{
  "bias": "qkv",
  "beta1": 0.95,
  "schedule": "wsd",
  "batch_tokens": 262144,
  "dataset": "wikipedia_en"
}
Each number is 500 + 25 x the weight over its row's rms, rounded and kept within 0 to 999. Layers, rows and columns count from 0. Numbers have three digits each. The size before them is the row's rms in percent of the matrix's.

# layer 2 MLP down (transposed), 1536x384, rms 0.149, rows 318-351, columns 192-287
098:476470501496481491478478484471522480479521554493489516541521506468481478563492497485579510520493548479482449499505481525545524465495512533473518526518491495489517484511492490511486518516459534488511498500486513463504494543494494518490488473478498477483471503536496527498486525509445465496
095:447542451494516506495526435492539513552491562474503443490500518495449551462496498522497525502515495464507542500488517515500462510519495522515485522521475525478496509522517549513520451501452545473507532519538468480504498464499478461510489495446508525449503443481491498491471499532471526517
091:484469478472508560479503500481520452430475518509483474495482524484514476502475481488476477502504498526488489474499480505517525473523499515493504541492492524511508489514476506517528498472485497478489558519496480464508514447536483516521516535512451489557461531452505491499450514453484465504
105:501442481542503507470512490494492513500476477501523483527494493516541504463493524480497483525513492481479451515487495508478486494481494490510511460494520491524542503501468511521489508491554459478427523526466448489494523481463494501465504500509487497492533491524466544503516492505462531523
094:455511529505505470491461529484538491493534494522533497485484539487495514547475521515471518528508481498460530508571468512523531514502488466494517521492494501515495493484500500519554503492511545510491518518490527533506488481512483540477480528499535521504449495486485546475533521536485493472
099:464511497520497470558541522527475493474466481516500513504525552505512524509481487528523507513494496490510491478500518505504509484498458480508543511494544509544510471535476502471487495518466527506474496540465485480483487458504499508545462502503507529523486526530509509498467487475511496516
098:511438529498498472511498525525547485508510531516517519441499482480512466512525514521488500514478516509496480509513505448449527499516556487514505490452508506485520511460540544513504492532550466484500475461463487523522481490523503488493472485503495478481460509459532506522464494500490495512
112:494514524485457540493535513539506493479508502492512483511459498477518516509503492483524494489496533506461475540489510528537502527517508482481577448452484487486523522521493506477515491484546500485516485466455492467511524507492520496504500519541458489520472512489436463551522494482448487466
110:532505466505505478497467510447536500521491487486504483510443470486508521551557501505507482488523510517544535487510517500427476471484502474485484509509494480506507514497489476448520527533545491550507519474536527496478457524477473506520536502504494521489465503484569494522525517505498494488
100:482501551472512524484481525479499487494510487479518551443472498480504494571493454475533510540496508468490495489501515491512519510521448498477462495506482487559509485523459518506461555537527500528493523510507509542532473524554544524505506479506558471486497527529511506509529513473540509487
100:513490518513521470491520515505513463538488500511505511456490488537482491517510499523481474515496505477518546551483517436524487508578544500460524493469500497504525541484488501508500501514552466522502466544466532444525492493486497535538558497489454500487522514474495521510493472532457486473
097:499534473484467523499499524520523485517516510531489484472531490491537495477500510463449495495507491511486495482502466458458516536501502498476523537489508512491470502508516477492505488495471517502518443495494490479474539452485507476493460507525514518519521494511529482452522521492493510497
081:542495523501525502495487507492457511484496499497448460517495479484510497509528553485502501487551507525537514553509494463509511435504474480510507469455481531430513484489493485503501503502513473532541519541462486531473454471499488472469501476483490504529507494484542530431495502486515523448
127:491474551493531506512501520469556466477458566519535454488490472490501478462498519487517523482531434510533534477513499470472502496536498497480531498503497512468447526510530509522508459455460479479521501535530551531489478511520515513546525475460502491521513512555510539510488486502516483494
102:523467510491499488497495474509545514528467515463502504475520469489535450499468532461474512473510553433495490514468489528450513506557521515510493479511501508504468498506484493531488517491465489497500482497514473488474495492490471483538502490435524479544492473495475521490481485530525503532
090:498493434502494558507478473495498468471486473508468490518451538509499534471500468485467470512479522500523496499526461478462552507496524540508565528511495508535498465519446491520505521508502500468505498553529530538478494511453522506471480511503485495466516507477577475511506462483525508493
112:494488528522522481506532486525488500548507520521535513497487535507516530502465465489486517483506525522517483501508503484445478481510494494506517495478464511498488515535506446517474507535530461516469545513468504506549538526548474512509538475537499510520534558466530493436463515517487457467
106:488496475494493565560508488484488461477506449472507508463519473492491492483509471485528498472511517469469480513549496513546472523497489488534495531528504520520540508506511483470455529534454498523503498515467489515491472493520502456469488492494475529485526489516500466517525504584506514509
103:546484526483512503494527472542467527526527494500489507453504530494521523479489515505463499527437547467526509466498489474499497434507482512532516520459497496489523552498504552518527490462535479478476465506493523511512505510511497488481477483485527496474498455506475484540509541521512498502
097:489528526507494504497521489505494506497523496549528471516516497539469485463455494493526499490503488509490518510497507496491492492495446499495483523463505441539486521503503493513514502512510507530514477502481509480511525504508464499498501532468506436499512510469501518517517479517514445534
090:551518515517499549509481498510508506512524479491508438531484505472528500478486551516497476509546544494467503508492504466462488495534460467514516502455521460484523498524487509469507489510512516541485481505543511522475490523513514468496526481496532469494538486524483515481481528491527517487
096:494490511495475509494490454551496501460528514544492479525507504532499516507488535535476473461505465504488472524464505493471471489498513501496490506480489483514492486519485517492493496497461510538486474465516518504527477537472507497451507498517490515465532471490517511526493482500494466462
092:494493515519526536480505505484469502491516502485503485494448478477517502533476503519515488504480509463492510457450542546520550514503495458469472515499510489505518595499529485484482498524519480470462492515536514482508456487472503517464509489484524508471494500513515524499530495525521479527
104:518502487516485514497417494485484488499447482488493504545478525519511528489522510531550527486535535485493499534488515518477472502458540511537490517523483483491489542470501479495515470546530523501505508487526461508493561515493490511529520481491529484538489561478484506476513530535493509478
094:433483465497461492536474483534512459518508519469472522516486466493473486447508501525494524485488478504526468469519513488546470500470492549506524486512459503467463506473546479512513475539491508507499518492500485479512510526482529457523480461492498485467495488483436564536491455465501455521
111:509520468508522500474551507551505472547523513485477523501493469468527445488472454509503488526516505519467462453507541524468490504497511512518486492479503470497517499496472495526488509521500498460495502488528487560541485453487487469526509536488462485480527471533514521523509541465489462502
093:482486428471520562496534503510520540504509538486530529450474486495486483512509498510517485475487536527494517539515522465532496429508509477483520491482508460509486470536471485534527502486519517518536487500552532517475453512442495534528445494495498477454498499478530502474461468468534509542
112:488466529476486478526478549472467533484498528519496466548527507501516518470469448486533500495503514507508485511504484475482512486512489496490488481509488493447536488521542451467508516533438515509492492498447492474474484520483510501476509430484477577515455530501507486483509505490475482545
100:488550515521506544473470491542498492556493514520482506466543517515442549468476500525515495554539479520490507488453482516484488488478478476463525501526516536573525506508499513533516531494541514506531481507535478549467500478502535452475464496524471493514472485501534487466527535510444520499
104:507511472501519468472483477491537553492496506511464478481483483522470503504450523523504475517505492473551503523470509501519491503482524480423483486513484515468465515482506490491547529442520491539500495510526480478528528489485500513483534503523488508503498481486523529518509511450494537505
096:548439508495501531517498536512492512492454511479547453512478464495494481528495493507482488513510491534486499512457472465526483507542509478471470495550475526535503544498509537455493509510508540518506513487460485466537513491489511497479504500459476461536526507458476496491494534510480443527
106:557545504439465498469481517497458561502467505514460522504467526484468490519487512528517490458498495504443517506472527476506519479514503455484525503489505488501494494497503513508481508526513519493519514536553470525480463480510510458528550538476513538494459514487506511499526524469463491511
094:526521486488522493529465510450520458498496502503518454524471487455469502498494493489506509481512465497470499494493503511462467481485492486501479515484454506471510466536534520474470512530501498522511525516503480504481506516471512505528539521468544497515507518495513468493532456531461482501
101:457482494486458479508501499490491484518498504488510477481479546477541522481476468487471453466515493527542482473461477525475502442485512510451516478475479527502514471543467498467471506446542490506450537505522455499513512475505502535490523530513495549482488508514495493525507514523526457514
# layer 2 MLP up, 1536x384, rms 0.186, rows 319-352, columns 192-287
101:496479498493504488499486463513499486482487501510471502482473475474455491519505478495492512484529478509473534551481456513507524482529511552520465473486506517498512465527448524472518495493513485512497518523556436499535530523493481524494476488546526518500488493490516548521502496507507495495
079:513519526500496480532507498526480503495562463476496537487514521463463474506509501483508539512476551491527485483506481462495494531477523499499513501482499497489502453513508539516508488539519501535516477474538545502511491526469538479476502527466527519476535480499557543466508506540482480528
090:501491500489501504499544526508525484468509541463522497530510488488506513518467505463501456460498514550478498482521492542509485480508471523456488489509476486490485501512481534498531488524563491514485545481475478475504539449506460528479524489480484519474507494523498510489502490491491485437
095:494494493547495528473512510489455496469449504488487537492509479552534516518475536527511454494467553460534475486473502486515444529501492490491500460517511552515533489506503451461497469464507529525532485503515492522504496508508479476506474452519501453498516459471501495519489496493487504507
095:512505504480507506519472523448508552469503500484533467507490492576475538490476492493513451479486481528511475516478469513497539511505470517491562509521525507535498492484477508478503498515527473509517510501521485503533482494513484481491515459512559525478522524472526525476525469434515483513
102:516443484539479477522494502495469522495479465540504500496513512492484476514507463525527516501512486512486529538493541504494521480532510479537483507507480501450541460455489510503481506491507535464494473487503507483511472498506469536479493466488490483471463515486503464523477520497474528515
083:533496475518513528493477463478511537497522517472476457507479501500516459483501493508500496486484468545458550531499518531550490510484464452526506527538504525487482485552477524477510546487529512490483524499472541516544518503564506489485496529551507509531531491509526508512527507502498499518
109:512509476450450450480490511533491500499449492483468551497493484536518487466501456514481476474536527511471520516523523480518457461514502506533511540473532513497491523515467533533490534480535463520501525506523528537491494496512495544523541510475489545512503475499546510521520529456493513489
104:490524506493478513453478530519504546482484510509541485551487521488452510465475515471483534452519479506484467477492481482532481442508516490472511496505485565487547519514485508516486520491461515539483487474531547508526502494520479484502473508496475525531474491452478507503498470481484554530
099:477520505503456540500493517530483530450517498486488512485528506481480499499477503480480509512475516487469509507550478498503489484477441510470489541536522511513539492503532487541480526476496509489474499486499474512499495523519546486509517501547482515521506498522556519545533502492527486476
091:530500497489498499560511492536485484488540499473480501506518534508452511531564524522505489445487529505511505530514506474480476470517521492513501490500468478537488458521486488520433478519505473441510538493514503483498492558505560483539560481496533486505519525477496505530501506442550536500
095:501505461468503487505491469521504488482508486532464499485519506470507465506468471499500492536507522478503455511518487488490452513480493533536506506525506460520505497490512494518506542507490501516572483485489510471530523481479505492497518537531511475512505509526542527513493486475472537503
098:503523517517438494517479502502485518550484502488497552490506509491514483529537455539495509509475532535499465499518493496494508493513512486504492462501526513528565486479494513508529540509519510540501469492490478503525536516514527489453467505481471502509479472485479458541511523492448493530
107:512507521453508509511537488492480502502524522492482484491510484492499507496484503525480501475506505493494541492444498505454507508486472445499503501525515454493508498533511498521484492569463503474476535518501509469466490527532449520506521529539495486510498478493514510454483509495439463527
098:489489492513511516483490509466511535499490498476464555496496553507487472518511491494503499523532505521525506514497475481514502532516502552478469497500493476510486491499505487501528483519481495504506544526516520466507468482498483501474512519482501462494497505457529493534463482508514522499
103:498479460530486524527483490480515465581488508492484528543516525505481531440475495507504550505538522530494465474497560487518503513481507532501508491497562506479485522480478477484540517505529469472480538467537530467533545511548529468486498479478524505460466512508512498504487482504527478528
094:501478509491497502468509547483504442506492501506536496504461497473517496514464499500497462494532488502499551499489515528557482475526494521517517494456479463435480469478506475511531513528493538481472512510497433516513453495501501485492492492519532476516509495510481499513474462475482527502
091:516480492454492503492473525461536513504515491528561461528515508505494491535463506512463519545485477487506524488498532503560536471499494545500502514495536503499487534470473543501515506496489485486520489481500506527482504448517529516470510507494504542480538470472537495480522520480519482506
089:496524518510477501508495460503516489453491564481491503529478490547469493488485476527475453488506558550488487485505479513502502524468499463506486454483522509488493481542529462497532491499494504498523497541489546517521511510525552513444502506511435520516498505493467455517511493477507502490
095:512493490487495481517496488469491508509481522492492465537509518538488544547522515536526517538536457514487518485487489476527528481481505504453520487512494547495484542461488498525477507480504487496463529545521510580503490502529493551489463502483472539513487495464513500516518518491422548469
102:500503456499458527476485513489489501490502538509490491453492476498512508503500457484477534494476533496511528542487507485496504504483559505516518510492474517481529479506528538517526505514572519460518500521490517497553498523500548543478499517484443504474519506507464517509530513468463475509
080:482458536531490509484482451524484478510467537489507497498516497498523513530456498522519480485534459524527532501512492465490512509523483511508548474467521466489513463509484472499481491482499530463514485510514459490528476500540470473494463502511506478495476513531464505499498507457487519501
094:474442518484484503482501506514529501510527522535489534465501500497493517439445505487511486543493464487475511540506471551518537502507516515429530493477503516498489482506517513508476460505524543481531528505495494507508490474472514497478468486545498501536518502499514458530477517432497452430
092:500436489513483505487522465472522558511497543494503565478520501479535505499455470496485485501505538517531486531443502492501461494514533562498511487537554507497476501455524479509523496538546537494500500518524481484493478465496510454469530442482549522490519525463549480506481500517513490474
115:547532468499431507517507510503516491496501476515517462466510516496496531506525538473524526450525489552442492491498481458493507539483442455499514476533485520492509463505486546495492495493495533516463467489541549475485467532526528495483501524495466477476493462493505467503493506469509468484
099:474491505472483493461538518472471513507500525500505549504494491496514481552493477489526523458448509461519500519484489530450505505477479447475484448504507472519458455480492555479538486547482511514532520468450501477493484489518498555489508482463521511475514545475503499482482482455494496489
101:544530494471460478470523545501484494511515525548520499489511535486495466513526497492476533468498507459480498493510493498502530484505532502518502476531477556481529495484489508473498497507488468519437486478539483489520553479493476546549522528500540462544537507579532467518484533528500511529
107:506475491521503505519530524502482532499490552503475512495481491505483495458527532528497535520542477501480487475453534523511502481474489525497489491477453512509522500533513458498513482534477507500463499512548486537498482570456522531443529519520529510512487504514552517459493509462481489491
116:551546512449486518484505455548484512483469484478474489507522534506495481503512543445464462447510472488490483531504512458525457526526511524531487513472468512506502449490497483494483501496531493497498488551472488515473489485484494500452557487517511483478468492520535514500493490491475450515
101:514493512509508475483513525533541498509475469510521536501460504498491504515523504538494536498501486459462531501522503525482539505526532433501458515543516513484515406524508532534504512509497523472456496507544464502513467455495532532505506504509488517473477523516493522508477448447515504524
107:485478467504493522507464521514477493513515492492490464541536526488533519471504505506514484483513517512459470490509481473504473548451434537485503514503517483524502477484453487499508518525505507472481521511453502502504489511529475495481496492490488522552482488456509494490440506558502514472
092:494492518549460493505462495489454515533542477476511500530478496487472516547512549518504524527489516485491518510506515501518485482490514549476519538493474483441469494505525466480477525471520512467516487534536488415491472497480550479513521483466531474500488542526501463534514499496557468493
078:517505523489553490506513501514500498551459504485504507481500511482449487517473500527510503493517514524502484544505500544502519539514483529513489489474517473485500548477501491524515460535531495488528475480494515479499457535528504513504490507490546523520535515487494535500518441503476502531
109:490547499519463510489480538520499505508510508504521501470508514509451500506531511518508503516500489549498458517476533472473506504492490542514529522470519485463512532489485490514443580546548497476496497496522465488534455507510457485522458495476530487452485472530511526528494518535516506524